Weights of a small GPT-style language model, trained from scratch on English Wikipedia: MLP 1280 tanh GELU, 773M tokens.
Each number is 500 + 40 x the weight over the matrix's rms, rounded and kept within 0 to 999. Layers, rows and columns count from 0. Numbers have three digits each.

# q: layer 8 attention query, 320x320, rms 0.0713, rows 301-319, columns 160-319
# k: layer 8 attention key, 320x320, rms 0.0675, rows 301-319, columns 160-319
# v: layer 8 attention value, 320x320, rms 0.0619, rows 256-279, columns 160-319
# o: layer 8 attention output (transposed), 320x320, rms 0.0627, rows 256-278, columns 160-319
q301:478590484459517516529515524541490483500573441488439493530497510463506525510597483540459552490464498510501515470579486449490435445478473568573543452516502488499508496510467506464588539471463536472408503493475531447557509505461504493434452486508476505544431533626514536528486449472505482508521508464480506488478501488481498509505447511524509534486528488475525455467511526494590545537513486502411458506543542469487538544533504507508540438518508461480431519566562471579500533503489425
k301:525530489534445529436487436477513489493483508548513561506489562509463489504606466492502551543532482482485436506508515496441433557512566527475461517451475472583508506492492534520492503468436518504388494539500454498521515463488506471545514535542539486489448454518510553495481495604475485450533514572558491480509467548431470500503568562521541480456505486582536458510445437487533510543498479521510455433493566473453475458446494514518453468477458500468527510471586549502491562524515512
q302:499493441500535570547480462472513503539484469543435474464512528459485503507521531506482516551487424501437476478481469476501472504507521490528548499487515472525579560460550537495580492534495517424478496530479572505463548557496542536525493547568499508424479500597527540561441502506505503528405530443477543491494493552581490401532495520507471492530469521498453451471509473508512563530455535560483484456467558544480521486524503463478514578480484529515436466507511516476545436445537465
k302:430491504515538575500437475484481456556494501509479496429465548474497471426470438458471506473555527498398574513452537507498504463473502498522548526487511493472549579469524555517520577485437481534476499510552567530524514443529484429551580539558557503476483535491497547529489474568502528499482522442487472516583520505450549458542454503477455411531485512556457427538466569550476529464477479527494497507459484549488459446574444429554554487511471470532535517563509530542470504527440538
q303:579463511533485484538387539542512442526543509493453500525488493456500521493499547611623526495471438514478510497467558540505483496533464539458523442474534489591451488507441506520489541585477513499484537503499521560492462546414545521461491479557496434473546521477433464521499515519546502513449462464542484488547469458495418443534498432548462487529511591521409515539562559504479480502525498506375514528457522488536490385400565453523545478527502492506468479500484502458520517524432562
k303:558557542486535499489507470487493487450499462522484564494544460493476396455513520510544465505539532514487419564513487513458520479505524510522533500511507489492515607471487522510505550491528502491544525542527509490500473486479426509461530497451536441477568547496435520460499532420572504504528522498470497497505534466502409520522535458544489426455474523454491390518472548495471504547533548460439577442494525591465550535541491461454473564549473518451465467473482490504588459508511568
q304:506466539469508524511498524521531517544583490541451514502475499495517491498501494533473483467521513482523457512550554485540502491513525516474473453466496457561509477496462503497522531487567494518410477467455490554475557466505496481575494475479471498507490537528505494449483478485449459521516471526512478492528498521500541468506517514493544488488452474558513522484500517525481562558431437520424533506604470471507460495462435454497556423501484531501498541475556494530521554482477449
k304:517540571523409508483422479534526473554514491507589477479510523508430515561519527461480575499469550506458528536479478493473422538430485460477543459463561516448432492511443504518471465506471573507405514533433543443454535461499502500499498548485536439550515510546430553547497432536498513485450537552543493506554479512563510523498462514542489538513443530500529507550534512492478521526458500442496460438550550528502464455472496539487509444500440518478520511471525566503521505469490436
q305:426462459412579451522598545473525467547507578537546497474573492499444478557487447502419504557476476485523475509517459499514496493488522526501513529536477446469509576476548474496508503476543486489468460422494573485482504490530471484441456552442477567490532526424526481505468508521574549506504566526509451517552488507452502492411457507484455463508563439568480451533549514456484520540464486493519478450489499544486579516473528536582498500457568522499542569492386563539455463531553512
k305:492478474519466474478480503573504506469575507485515532580455505481453521544502551505444490501439449412441462480473468451448465463507454550475453549529543518560498521457523526453457504542429468521464405456610487585479503458486510490480449519484512566493514559433510468514501465544452448534499476460587486480520526529502464481455468537477503525561505429521515474494513530494561453512512551490459473562513501479513542497460509496491539454481443436414517478493472461533493538517503577
q306:477505505498504511500499529513540451443504599498566524506523553531527501485455547506412413489514524530500455495542494436523536486477438481493459478478469465534488500481494503493508489530498495477515488461485518532514565557431476480524474586448543540463453502538487481366459445494462468513585540481492490509502540459454499512515537561478487515450489508459497472458464504500469515495498539551568483527541464564488561511542491465496435542514519529513490485538471481513530485470463522
k306:540468545516499568470513445472471497446525497471496479462468523549485491484511479531538476486526446490494505505498459524599469521547500516467482445498474548392484500467492493507476485475524480497467477529440481521440615546507481526495492587466506529468447526555503483495546506467531443517502482512404478494420518485488521567485526501532502525504507491498560498456450453479492553464540472592502522521487521556482456506474482532487467480512546542525473457505452481501453531463456544
q307:514469535492438413508428513525464533514504531478468502451541495542507528509507489501507531531514429501599533436472512515485530492543455515518490420548508525455546530461562520539564462470519488484478441465480510506523479579483540548538479519524464467467495491464548581544530520491510471533454505577599507556491502521507536534477473509485513504488535443531511426575526499487464533511543433481451527461436465510501513508433529489474469533483564479517483499505492502580530496474528527
k307:534520524507491570444493570546501494509497505502531472480511481523468490491502475541464552512507520495500514567522494494512480457476496527521514537475501507617511463480465506521474446520507523573495486480504458530507551469477534501489530505517498506485511510452502555533466465446523477467479536492557512489537535474472450491465516457544474538504485480515490512554500534532465519521463520511489455521494473474462462488479472463506479472520494448470546523510492482473456510479520479
q308:504504500495479500520519454523480568500563540514519481494512527454478516478524574490488399558522534450555508537505478516444548576483522519558456558529458458503502433611485471458524498532519480499529440525511461498515524527429544476545464514496506460527504441431587523442510493440514509505487442418485452453557511495515501552494569477541444476457448448482539517523534425497540516456470440458490447569510453462430481562561519514428486484476508530486539500540473536464483496475479486
k308:464517462531525490574403474548551552531481553512504443559485448468483540538440453530484512524437491449474525465541490485499530559503438478537407544458438509464542528522497529436535514516474506526475478460479460511537560533511492413495512513508530542552557445516487532588466461473495538463531396498577563481482490529473538535456508490500494511490469434549503562542468499412544476557501477488529449577527529527548495480549570555501458536488488503478469503447401533519476477504479429
q309:536544574535520475495485417551492523496584515460503515499452441484544461505476481510454480512481481401532501543544502559459433544540507514458531498494515503531482512566504463527487543477522516503490431519565486517493569524488468467530429405500544491463495462531513569485473459502547496517498481491501433530559453577517517538485581450489469504510499511533452573462481425458532541555434478540510468535514521526480483485508438443431508523522465477429538456518545517547502494452545469
k309:480452531536512497502543408470497458504539537509488480516454457553502520489528451514488450467479520465500473482488555552501542524538479482475494536527497474496492469475518484468575494511492492519517491534510523467475482514539460448510524451541518484481487463514585475474509465495524506568485429506515493488547446479486552523488483462481525531489488495515494516439473434454525489548489455511520478556517472479546490486502456477559515525441518460520513531492439511497451488531556535
q310:519434534503583605508455456454497509429455502434425541526470527579532499428536521468509490550462483483512462464586471530500526448528435564493489491513453456482479436549551559587429547547540449472533473502486494553555666535505466519457422475524467464467436544547587500459467486496479421459576549519498512543567467533535451507567449506494612500491510452549512537471480409422489543448499542521466549508537550513511541532513467555492530502509465516467462455555506445566505551527493593
k310:592480584568554530503530413519455479499443511463538492547525528544449518453569498485496438529499579479453482490493518553446575493529509494524508489500450515536444507534460524534501522464527526573467548504391431493513527537531435509497577561502427468543429544541474581491500434464514506476481473507376557526438464489512429585535511473492502485495478505610505527489467440479529567485469482561495514495499500471559446475537470539504424539498597427529557487448500566478531486452497563
q311:489520520494495543461530483517503522386510525432443416479476528538638474515527500503475515485541528492582446513504522503507576545451531451500480463544528511515580479478509488507415539485539479493532465481521488481451546483513426457566488467493460473442412464475479493470457487504466427439490547513399536529482532453480554503448570490499558545446504501440538507457515444500460501529457482525586541428509516453471506520563475408463567487503498411461513487449523466535549533526491513
k311:469488500470514514450562418465467446574574541524439460443505484496543540503482485521439508455519397479548536456488562531547553529493519488457506465531461503465471439471522504447501527469543491461543532507371512522531547527537457497556532517441479561508497475496528548530475534562518519451469531550451554490489482528497566519496479488526505483532514525559527580353506509485535474445499495475515503506482496432470437502510477479526556521521531517547485524454410486496462560505523554
q312:472459469519516498446482500490516538491558537551477533529488481516495466536575494516509473487505520546499489451617453510502462443399446477497509466483503500506417513414517479499582397514493472585472463504561481585480519510468498476556535506499474498505472525480504509461499409469516475526540499546469448554500430512497500466434396498471496503457463468552482484486526500418529534496495538475472462517524502559523533526478406559497542502553510479505475556514486481539482502466501562
k312:469474493542545457457508492439462485518501557503522504564489437540489459505562512502494440484504489491445460435510490541469496515549483524515511477466460475485461479514570489462497470470440409526538513501461539503513516477510482434480516522553464523496483521442543452408516466446561465533487468528483474517484456485552496506524485461445498503504542501502508513500556500489536540544494496454521518508488509530535482500455570548425528548406511448549550554506571487513498481519468512
q313:472551558514510511550547554479497496567409398489494523521495423436596506491476523479470538460539519557524477499504490495522511554465423489572493459559513564484469444531433463474535467552434569458597528533492443549464450472523492492470536495431573470456575521483465520500523507523463511433514479505503569512445531441462544442546547508492487483494467601564485522502497551433533498508497516505485438468512461472449524434527503498510546476439545520460539442530507567432493500533528401
k313:474532447549525517486522488512456570530489360564430423462539523439558526432480479455537503521531516564530548527505527471515495485525460489502436515454521514467549518462467503518457464482548514445540527483558510504526462463466483569472474610472504380539548566546460563492563491497526432555496568532502513532491532445549402520544481458502508507509553564514448507466498535492512455393481486453500451483496441439487499526535528480502500510528524579439466478497518448472551551460449493
q314:539490504517544500554482535544530497482561453453484486501439510444554530514479513503491439511461520467502519518469510483452465515507626550500510546483453456494508426537425429469466575517495470420499520452476475475554458498540480469488477434519465518525538524509464538476480478434538453464575501498436453528565494535486536486539563547499456374465546559484491464553506507553446522471531546535532482554521479545468552498493562539485581592463470510472513482572539532561506533539472453
k314:567554562520507550558448509462580546496507512509505494395472527521448526509469497462476479464437542488456469459506554510477494548582565559452547556539495473540502537521483534519497534569526549433471508486603521484556449486460468469512472496546529453475507472551466528427540519446446594418544505545453532460475498520526393535479541499559527518589440567441518438460447432445535459483498477556527537524463467471453477511542467503471508492528519507461477477466515492556515473472469519
q315:447470466544496557452546474517503396424470530482548494478496491506519485545480469518446461537459494523469478558565524476492436507455482510527523514493472529507528556496551437452548483545548445475507521474534541504467487547531477517473486486448560461483496538482558485480539496503477495486487542445488500497524531496483515546477513482522551459480469448444511483457486414505455460541524510440497483475531489504519434567491494551561535515480402487480491528523471515459496518493556491
k315:442457496555523541506543450507496473472446529487465496559475496515482492541533468536475464494545481512492504471570547490482521503505568485504488486501438524490485486514492490444553514466483422502527482491488519579474491511506454511515501512529448511443570487500561483481514531521513493561463498490457519488417461514480561498520521502471511511487526489477513517444441438467473459513513460500509506492454490519528509536518509518514569502473493467483544529521492525494481542520510500
q316:525505539513502574477447467558472591515482554505488487507601449514588425461487456507461440474497503532543539507531433487400519506497539447532529512473495498464568535548516534479465429533490479470543513446508488553487433483542427544468448549552534522459511486514507479511506567537392444431547550493505571511483460400425547499485573479538506469501492518442532501450470510471453567523470533484489492543446491526462569460512493477479592418532466456449437504492492471585379477467498537
k316:519505536501495500513533484558447467556588390525476447464407488497514512459458448521437500496523459497512531498527521435441501533445532480500453481433444487540510509431438453521550494473485575481511489501545484550510494499462494477448447489590549483492560549564589561464534522477519506481567517496479541523430551508486537471499552496548546505592562540546430473457476494528545402513545531471456447508530435493447519464511477429491559562496535503463431541530531433500479463651508482
q317:533494440461459525498440547553514492511525494531498546547475472540465490552472489487419475443464508524557504486538491526533493512525492450457496473485516508561443540423472539499449531541503443483520486480484518531486551515438407481538478601433480543451418522506491507530530524571457486439532531522506536585474464509451419506534484470531510557479530506536533442488549480542478490493494527527475479486531550524565509459524570520484544496524505507481472482466544503505530542445437578
k317:520514463453545525531602456427505501488531518484408554538489521571492470513534527460501432434576539503511430484581412472527484537482519477541491416515474475488398529564503486468456468411524451503476475599489499459486510487497547483413510526468515486473483515493492488486457551469513470492467484563439496525459517515565451522549577546528541555522499435557515541480432450525458504543538505561457518507525512488477563523470506461503499541462536501566475461454508450509519492509453569
q318:548522458561573499470482470455473532495490421438506439469504466545542420472451528488481535542466481433507542456450441504536504463513498511531488486514440510523543494535518562578421561536520463482552566503536466456458519526474479504450490450491434461530539562507525527508537468438600544449460518511489453511478480508463544436541410462554480476558488487507498524524523531490421491464499428505472482515456538423448583472491502512550458499455570506470505498522512552437519469550457569
k318:531441480496539419505486524491481582495472466477413519498486429485523509485512479474494498490511530488481495432457521490481564524510481495510471495513523443518538486473530496479512500565528490462567517471481482530512530526508472540527586466511482440540496444400546513503477490449470482474497454478542522519443495454477471524544425532490495478534466462449394511465582501417476503462541486459450521462497430436542506513537493584516451517489532489503441483475498500532515422503418622
q319:515542543516543505494469448488471538551463537482530433539534463542609517503482513499491493517503511465506404488461499516502524524512452488491475487553542494471559443546433517506434454463513530455521525535585440506465491457439489484466533471496508535583532539462535500402554564431491532476414464518464497470531449451507532527446488431544518514449490571459464490601510449510498547480533525480501460581422510497451544419488514410477551532540507435512512514476446493544526489433474568
k319:505428462501555486512489467462465504471497526486411462491463449501507470512492457523463447506525450495505483471562496489501569506538484537466465492539504522505481442441522489475573515539480499513537491429510558543535545499574455457493500450518434505547512448456532456427488524464483507525528462487508464500455525457522500457467516457439489489511498529536460475462507470482565504503524512527494482519496479483548508490512563494562486615486514504534494509482439465518474466518532578
v256:388488453518503470498420496502499526514439558583436458489566473444535521500502465450544459478518472543446531444496481521539537454501464551548474493441490535461480491475454496523526549496551532479503461522500483457488459511474489529465517522468499439518455467501512599556490513461536535462540546494534480443539527483536513386510479491551468478567544464537451622485471476480515518406480458487493526532480517483502616478391495594530477501481528495455451445544511514487519497425475482
o256:545487548484521570480475533528481447526548444490432527546505498480520495547526523541475551513485499505508468491561557510471485456437514517488570474454508502514488560497449429515436458526482501587458481483413502481474460477481457441452506498456531503521491491481509513424517540566524510482584510495469513510439483490462496559518503503473530513513487547531454477496465523507490474572502547512544522458445489514491519521583513482516573494485473407517486545545477476551528517493463529
v257:522456511526472550480497516497509499525525588511456508442461537464521457406511497562435509495399490547373458498464612467496459432509474526499455533526437494506601552464484514503512591489428452493524497495494469571520452536506435509567506474564482380593548511538492499610532458497417485523567427372519468443569541512592563513476454504463522483527482480405517538520501542518551531419420480522477469464429518471497518455460458519517524527480527513487480466496519433527593472507472472
o257:462521539473494475528552481492549508435489525516508516452607543504458443535469478549549537510546491483491488493490438615548464511426485453515483430528515490572536475357456486544476495453530486462453479408408463528428549504496468546500458473481522492531423425433524495487479507458514434461453542494513555492564415476439408483446565484568474458518482472521463461491574499504498470447568467490432532512574517471527478474470465502444512568461492538561453524510491538509460568541519478
v258:514556465510460516512561482493492502483569487483464495486501471470430477483451461468487471510437487527509606462473409502551477523577486553558479492506540521492468462470507562434551455568439455525553471477503423442475480573499492521440511502473527493562448462502436512503523443529437543507481522495506513520518536492521550463493546482530521443498505534475453559501523507457426467506498485549512494478550493523508479589540446523523473415544581488546507554487516488519527520591476489
o258:438526509556526452516449525522444475512455495517393524505468526516480556466495494497487518476491503507531475465482495497457528551484482491502441545531465486534468573403562396522477506558410462464460448526655590500473505494506487498551505502494464512477462518525448543567470467486442541482495446525546453522418501492466550530530497474469477521582505583505481470542494585520507536485523507505480552433444508469489481496518493558462500482528503507460582479447510534516550494418516537
v259:510501503429407551504466519528481487553458491486442485504514472486548478507468477523544575519497414514460560495481493470510433509543508617535551474512532551486467438533456506444521481480566495578500450500503520511496496403507589486487490547441568502460496474532458497497460507479550480431488445470536424503461500545478427462494393528483506431555476447458466535498430516511505446539522458499581533490540558468513532543485472559495473438558459460528483479481566466540529460499595465
o259:508456457483491494510463554435474411522568528483462462533460550522506462523509501511389468510551502499539520458523578507367485499505501448519522503478549484460523467446552449461496477487490564512461479515522549472518473489485474474511556552496439437545508490474480563512485490510469517635519529518504470538495519467491541539486471558443521547512565504489490448550512465545503570517486452489445484513487500461497449495489474463473459516560502477469612513512540503554468583485486506
v260:445498549496516546469486500483498484568518477500460519523470488451375528493519485526477537515471534520537444497484544418515532452483498437454494510538533535556485542523517558487443518461517522553443485545504501527436431454479482492494527533536490578499472465479497482499475545471561522481483448464528479515485479480491522504521502458502533544554500516423562522484532480579464538554573422521460490549457550549461410459457502458477555518495517484483557427441520544541498513511441519
o260:507535488400453436505552490495442535473505525459538520483522488508545472503506487509528487472474413543534499525490447455463520451491526511528447508469467461492521577484626528529512465570508520534481485454490470520473551533531510450511484530540465525518470584580475456568439556498493519473532503492510508475580477554451505490493523542521495440539471514561490493440540496511511487495449534523492471527515493462544526537540479499523474543534479556451486531488489509470515461475504478
v261:481452548553495537490517511465532476459488575463517483490437439514511435601481483505475534451427482556519531434503424483464438554540520622518479447587578522523493459505564475463577457489484449414488561505488536542508518476565470496500469565470479509471494536467498519439500541508504513497509523502470499597494500494511505582481545531499523478502504464463486523514542480452463498477509507549543476490507560490506415562508502492435445445475563508521514522586546510530509598481555531
o261:491527524504537471496518518421522511521580471550404498518492445473468510517564496509487500532534433538425569475455549464529553478465499519487488463446526482524488500477452552481505536485451562481449429506550542523510477520560550529538577466535487472481513511542522480546482425571512469529429478533555513491518533501504467429505464521476434485476509494485493449525493490446554550493475432493493535443486481475517487451458516548459519466521511459501587528456553561447472518517434540
v262:495525486533430516520453539484438472529485516456460491519499542491544483550489526471512449478497513504454489486483471513555492504516443497475423549426549467513382528461521600462488505432519475562528557558511471449541474508494574496509558487444500490470495495505464467494487502431464507430464477432497474515484546467541523448517483497443504515451427516547507497480493476544494489506495458471509494497498471501539473515553522537552454524501521502452456556388544535495436513539478469
o262:529480497481402429489425457520462448526522468503456483549485494525454496494540479474540547503497417489554544537503449517511561507519467500490536578512484490385588499510515542511536482564441535513500501500507475476479487531447479501472464492498422518447506564507476500458504475533504515543497506562502508534405492444554526577549465451519523540526489515500539519530543464463462503534526530523549514473425502512482537568459520428508518431456508557505503481463516446519470464543545523
v263:445454504553493435510486485538493454559511521464539505505458474526470467454558443443497477495538589516551409552428441533499494497494478391450514487517524482502480521505515505487518560556528550500489482556518587490529473470443526458527451531523502497508454477513458509470480563462578567494510450479508480501417535523443516558510518548473465467478480510535476478500444484463514490537530515505502520534499529526471503513562525474424499497521486483457487537569557592511450496635529538
o263:484504545483501471478511479521467561597487436484535485520454529490524484516532461509550543468484434493482540472537476423486537494518527525537455490476536498451522463538532540548549459545513495478493560459553480483511465516544540564469528465579522461433479527508499484476492464505404463548477526513470477481562470423615584549551487497539469543476483547533499491423532535478494527484567519507581490515502568536469478484475497497532474539456565442456563464501524510464556465542450487
v264:540454546570523499498478497495502524515499464463478473528506536531562447497505436498477495488480515485435505545463574417519490508444474539494453477488459463478513472473490495512512511500546460444514428425515472470491499527486557486468491412487501426454493569488483494508407449522508377502516463490518485575535523515455492574498510532469536468543475496534548498537447476458496499488500536515468522522456551474490521570536545527546570471539476513487454505468484487565433527515545532
o264:536522484507451493514514492453484486508464511531515497460506518516438524486566525491454457518588500533462555479503488536523431508445478448443498479493527514470492548511431474463493521497421495525517549484581557500488519510546469545492509578430476462518466492489500537452524474473509521504478502472500539564447466459489478471480459446488494513505487484508467467525497508498484506534502471451536526531519493505496504560445539520515549467491530517570534529580472502498516524521496584
v265:480581507472481496506517507485512547458495436497495513470490577563481451502446493482489530535450460441508501566459557455483489452457456466454424558535470436456498534400521414491535490565525459518550506522506618470555555438518485513462560494530499453498467476475498498465473505553548539512463459507539521535557457485478567583485542507501430520484513548517514532499478525423496468433528529414498457482525499478436438537508494494460548508487526508468488510474430461479456490568516480
o265:491498510538512446492525551572489535458428507466553534550510459422454545483484567491499518499533508535487550527489492547502508543580456504518590469491512461492530478475470472522545522474502441441588522434615490458524455495483476425557463488487524468503524497463494505472511559504387499431512510509491480506491501471548366540458508467464540526501514448467544491466488465442544507468484466483538506461495439556441559484510474516509445545539523429553529474495493544475517505470523481
v266:457429491522514432515486521511466525462448589531467508493553410466531503526490491527557535502485472447522548404486517486497535485510479607495503509456455578514487559506505463492498502494539511455569505523512522496542526468499450524528505543479495446506483534432500518503507502479504477550550480500557557515532454459484489455494421520456453451543562515544532506541539569443485498445454506546573498472481491464450535549546472544616460457502473499513472530538530492505512456524564471
o266:553535540552485517488552500486528527522516518488388463522518505539483483530415554528456500459567482515503547474507573488534513563510457428482497419576526554530418389444418469521509496466484549443471481498455468522548508452486524507487532474424506431530525553518532556532554466545463492471471445579492491525496535423528490551479514474445559531437509490485534497506449542493563557552535497432513537475470459489518449469501535424439538482443528464485526513427518455484511541495480536
v267:441492507496497498488491530512575473499525535452532498554532458519469558500502544403500512503547515493507479488581524554525515515524421450527538499527491486507558474501539567463417513475422478572488440497518517472506490549561531414475503531500526470458473593479521484487490452485527520472501459493498556567516542506508485504501490478427511565424527453571526406522467500514501504567420549533527486487527542504517512485564472495482501526517475514489504465470511486380421474497469521
o267:428466460460501531486466386509476530514474519520466528482521508511504521519578470510487527474462467578514502468490464469473579502522522482447444538458436534491489469510571536525498512463532469545575537541497454456528525502482481439518578461517525512479490527538544462504490461505480470565417549450435473470508545511522528476577427555506513481488483449432552504505521479512547509443575473499474499450503556498521526540481525541502517516496528464466448480535491509532497514454519490
v268:500477480478491501537484524441474487536415523580517501490435503535523535528486508529464464527456510534500540499487506444446416489457485593533503499447481488534507471493469505575532531526431550465509510527473492515556537486530510549512530538466538495516524465514488433556542589506517480519561482503535525421462441467463508568525519538456431465510513470501447478467516510535439453457540466533544451527476496477439490549474449452448496465469511508535450495501536487514488557460451499
o268:450506504533487490516517528558494453506517538446494513449465438477427446469441472521504550507518482430438512478471493532536486543571487463536512451553492479510570513455423479445502453481528542488466512521454512479443462492509537472494543542512468567485511512497550442533494475529527443469527478467571526526517491500462450475446565471528486500442578561479545482553500496535527508510483491556497507505461450509518517466542487543490503545533473487477488521468478458436499508533495482
v269:514505504496480545456409513492506439563553542520563477580497565481487417489531482499526540541494522496496500499522477517483556490543480503552448477502524506472428487559453466472537479523572457474484600497501468518467476580480489471576522501515490513526469460529531426472453509472531500541453543451480514587527481498484490493535527524510470524519491421509445473464536501423548442496471498517570505536431434507523489500483563478516477536567481529502551487460450521508477542409534467
o269:518475506481489426473542464508569553489469518471506505459522420472512502533521509441461485504491519545493553502474587520429491428539532467551532467529524527463512467477473516453503492520473451504499506532594440433527456482520548562492481498398479506451548496455455524498528501498516522531528449536518492545536522550537496487487518552495502513484523471480497506566451542478441535445535469435489529527480487460499531465499462448507463500476479461483507505526524565479483540478519522
v270:530460496489518499510500493533498504562519490535584500499509488482442490494468471496464512491512547572503457486482509530540509531524467462561499519497491450451474469510480533466524575421468502537505513541521544485556505655513478517536520441489513477495464473552483488477517446510520518441555490538541550519464496570517431433452513544470516413424561582556551414422480462437560449551459537507459514489513531515480532526512470539455490497494466502540472473549435457473466558510554442
o270:483522487484455434490449436585568489447456466556473528490470584479563514499533442486490561541483514522512481508549477519421496604576517490456496488521472519447475510512512557528526456531512463483533522486459483484519533500461449508491487514511464535472473492474527492509487428524498526549436559559412429460459466432561557561515455507535520512516430537527486497529504522498454488459508492480489488468438564505522542425454497540541526492492485501384497448475498489531565469528523560
v271:542525493488547555517575515553541513515579491519515495517516491457500516503520469444453461548577532474546458504457499571511492428522508383538561510399452513518488552429494394501473511507531502517447494514480502474497526482504484513505510506453518438424494541521478468487483511496488559505526509543438527438448526463528449480511549460484506502522573576547523477469532493523518588534518562545499459499475456550503489503489540550466549527510520478523467487378557512422430457533473481
o271:540454505547533468473470536528512502483497529534477496508463547499581543479445501477537546565494484417539498530528547468510532531483482522519506515549436501467485467599567547579411514567520426524502405441523491512483489448500471485509546530583485438479515467538553490508481548498544545461441521534474486537524521491438456513457453476557541493430470533524550491426447495527528531524541535478550474475450587534466534462509405485501521515463495506470483470459549515569581444578500504
v272:348508404368507494477558488480500475555550544509560524514517538580543543482506524510519466448563494486566465498551536490506500537606433582475506534576544470522446447534560551494534518562527497500518499536488526559491455505491515437570494520536480589513486440481551498447534501474496554566501445430537541449492523596513465464499495506488510495454501468554534463516541489493438445447475562504524488486499573485536440458492507525516482487464500494472594537544522492396542605461503473
o272:480538556485470456502454423412486530453472492500460506489454463479510545489579489458481538474498451507524472464521455436532519451460487537565536495499478608506574369499553561503534469446505564458480590545532469524481440496533566421473552420517462576530585524532531433549532544517556466511517575479478457435461436549557563515518484580500473430513485546394570559509460485460493545508458476571480463512513500486556494493468496469453499570510527490400553524527457504508507450487572409
v273:479560474466526549478479458521544531464520534521476488513562416510480557454466520428578503520463554458467604455580523511536553497506479455540505462507519505485507432539504499446468481499496469529523489473504476464495497526569449499401536476478508480525456582472475521505440429476604597483588471532476452557516540497413451468482517547508470547458547520557484502502485487506498493500343454468456530513484497508453466445580511562505512513516503491561480464503495506495468534494513464
o273:481501510503585500545482501521565530489551515467420465469524439488541506520493571519473420492522507603561505465523472518438578580479506507408485482511506538512444474497514449569522506509479467526527462514546506464497456468456450529497459481568508529500520524492553491475518481567432468516454516507460466495455496445481548518533458517465510477547484489466451468512537549449510532492524535464514487478468470517557511489435477527483560398525537513475569493552480472574484526446451538
v274:482526505544484498542473514522524489479524499484526496535499562501471451501541515504491509500522504466491498492491488534546471541470549513486537451506479507482395510537553570538605474481501501494470524529495565418528487562517561469519474503511550507473514504548499490519506527439492472383458532472468540534528542481460508482547495525513523503500496494535514539503456500441547479503538492485507507475545509472494457513537467533551485469503494512496453594536503551525464580533583473
o274:508489531515498411441483488479511495553465443579507561502453492423464547536514487461533548504506437499497517528413511473487561516538501490504493545542532473427564532503481531462516393436390532520490461455591462513491475540571506588475523504477489484429478513501478525423463481547463498563428488526478452497441496503553618554452480487504521518506480489487514507554537500546423477518493488498493514552450460520462541539449528487487530549482463425556580455411526520421510461508526433
v275:454483499507474495444459519474524454576522434538514504503491513450428529481468527490558497443536514484471462441494510493537521492554522526480463468454527618554483493522439495503499540519501520520504613532500485572502458450516502479500470536486510532479456484499537419460549560461528534483533520495455425443545511490443461483507456528549479509552510511467491477464549510517478551480452531521468541583528521498511490474504550388520571524572488510578533463449523475529551491465411503
o275:453499525467488478523524512494521566488521552474493455506494475526552460578492512496424521453457521538495526449523485502494485463458521511514434467518501480532452441576540486470435499574523512493478495558526492481485463449476510497483484517520513474510529507506518493527504538511512541525514443484490514464578507563506475446513554573560573438441506490487480500468506440567610454527523529512451447531494490533563464497522449470519448443527511545469438498423554534534477474501558523
v276:481543466537552522478444454523514485489621532482536544540466457503507512555503521412496446509531510460569539480535422551513422532500502489379559511522485523572467548539514456520473463484502464419440547502502471507468474438553445508503499430478563527490500500517597498440542563487538512497489521498459550466443563535526453483525538516500520497558471467447462507534498499545509549479463530442493508445522515520544466430502549527442566509472459545501525521458514551473479480451574498
o276:532502529404529578513443466511485488494521472506468473494508491513535546514535543554493466505499543418495481492477518426542560564521579487505494501469494454463497454545489538408495500540461536449526470534546499515565510476487549517480597423626497486510489470506510533500445482523557483468464491507497517475543554532458530490521516527533434465425465517439489534447476413477439534487485487552482497612493484510573552481554424428509469481439471489448477435535528561431476426518471504
v277:450465470387522514459472512498469523563455521514441517518538564510424514498532511534491530467549499600542468467453445480513506481524505554526534445507471486465464460503490410580529458508505545501532462502511545514526512529508432484514508500512548554449529560470489590461477490507520458470536459499489507498445514484491486472479577519533478532513622537522632514520549468431467473550506567531496519456489531511472455534539469549467533528502497517533450558500515538495524542548582530
o277:514562531542486428534580461481515520471458512490490435487497479486605488402529475433464511487504478467514526513524515450469547557555510553562435437516489571502466476507534526473474463455463450500504504483451455500476448487518546452463459518470460492548549512534484505551547477535470535487476556520511478429557541430538576551475453531469523468497455578494498540508467541532514435511462456474476500510439486479505500448415476513509568445447511498477555474437496532544483500497496424
v278:496472546472493524481559485478502554475463559545400545507564418470462533513478500461480503514456513511474511456580577515437545567432488542515489461448518424440500451566511582507530561474528467514450479482512503467510499588468475457525545501472551526501504527456552398457463488536565505495484528488548599468477421493477513511511485505504536524416535598518481426454525514491512539488409448551467498508537536492509496469546547475515500522439511497505482540555507496560510484501450537
o278:427572566481521521540444494577510504539497408518466532522441478441569541494560524520530505478475524556455478519535439538487499494534465535451540523510487555496506482524478437466423551440461535543537553522467500531543549508525447515517465520527438516494482570540491505475538458492565402480483550512476519523518490499514518477577475467505559470598441450567537460594556481483524452461508488586551477505525459478540468515496530559498560485544466496543510477528410397471495503487523451
v279:465515543483458485507569486522550483479511466491506497528480411486549517436452495512619522540504489516448549492480506501509519512482541478578502460592516495525471525528526462476354488562488422458558506484508518507496472476473487496573664499554555419552448555506529470495480437469506492598574516436470506483558536524474485459437471502516548481530451463485476470485458517532480492411515513464477504545493555462524500491580467397486568522497496508466577549462508444581549503435546511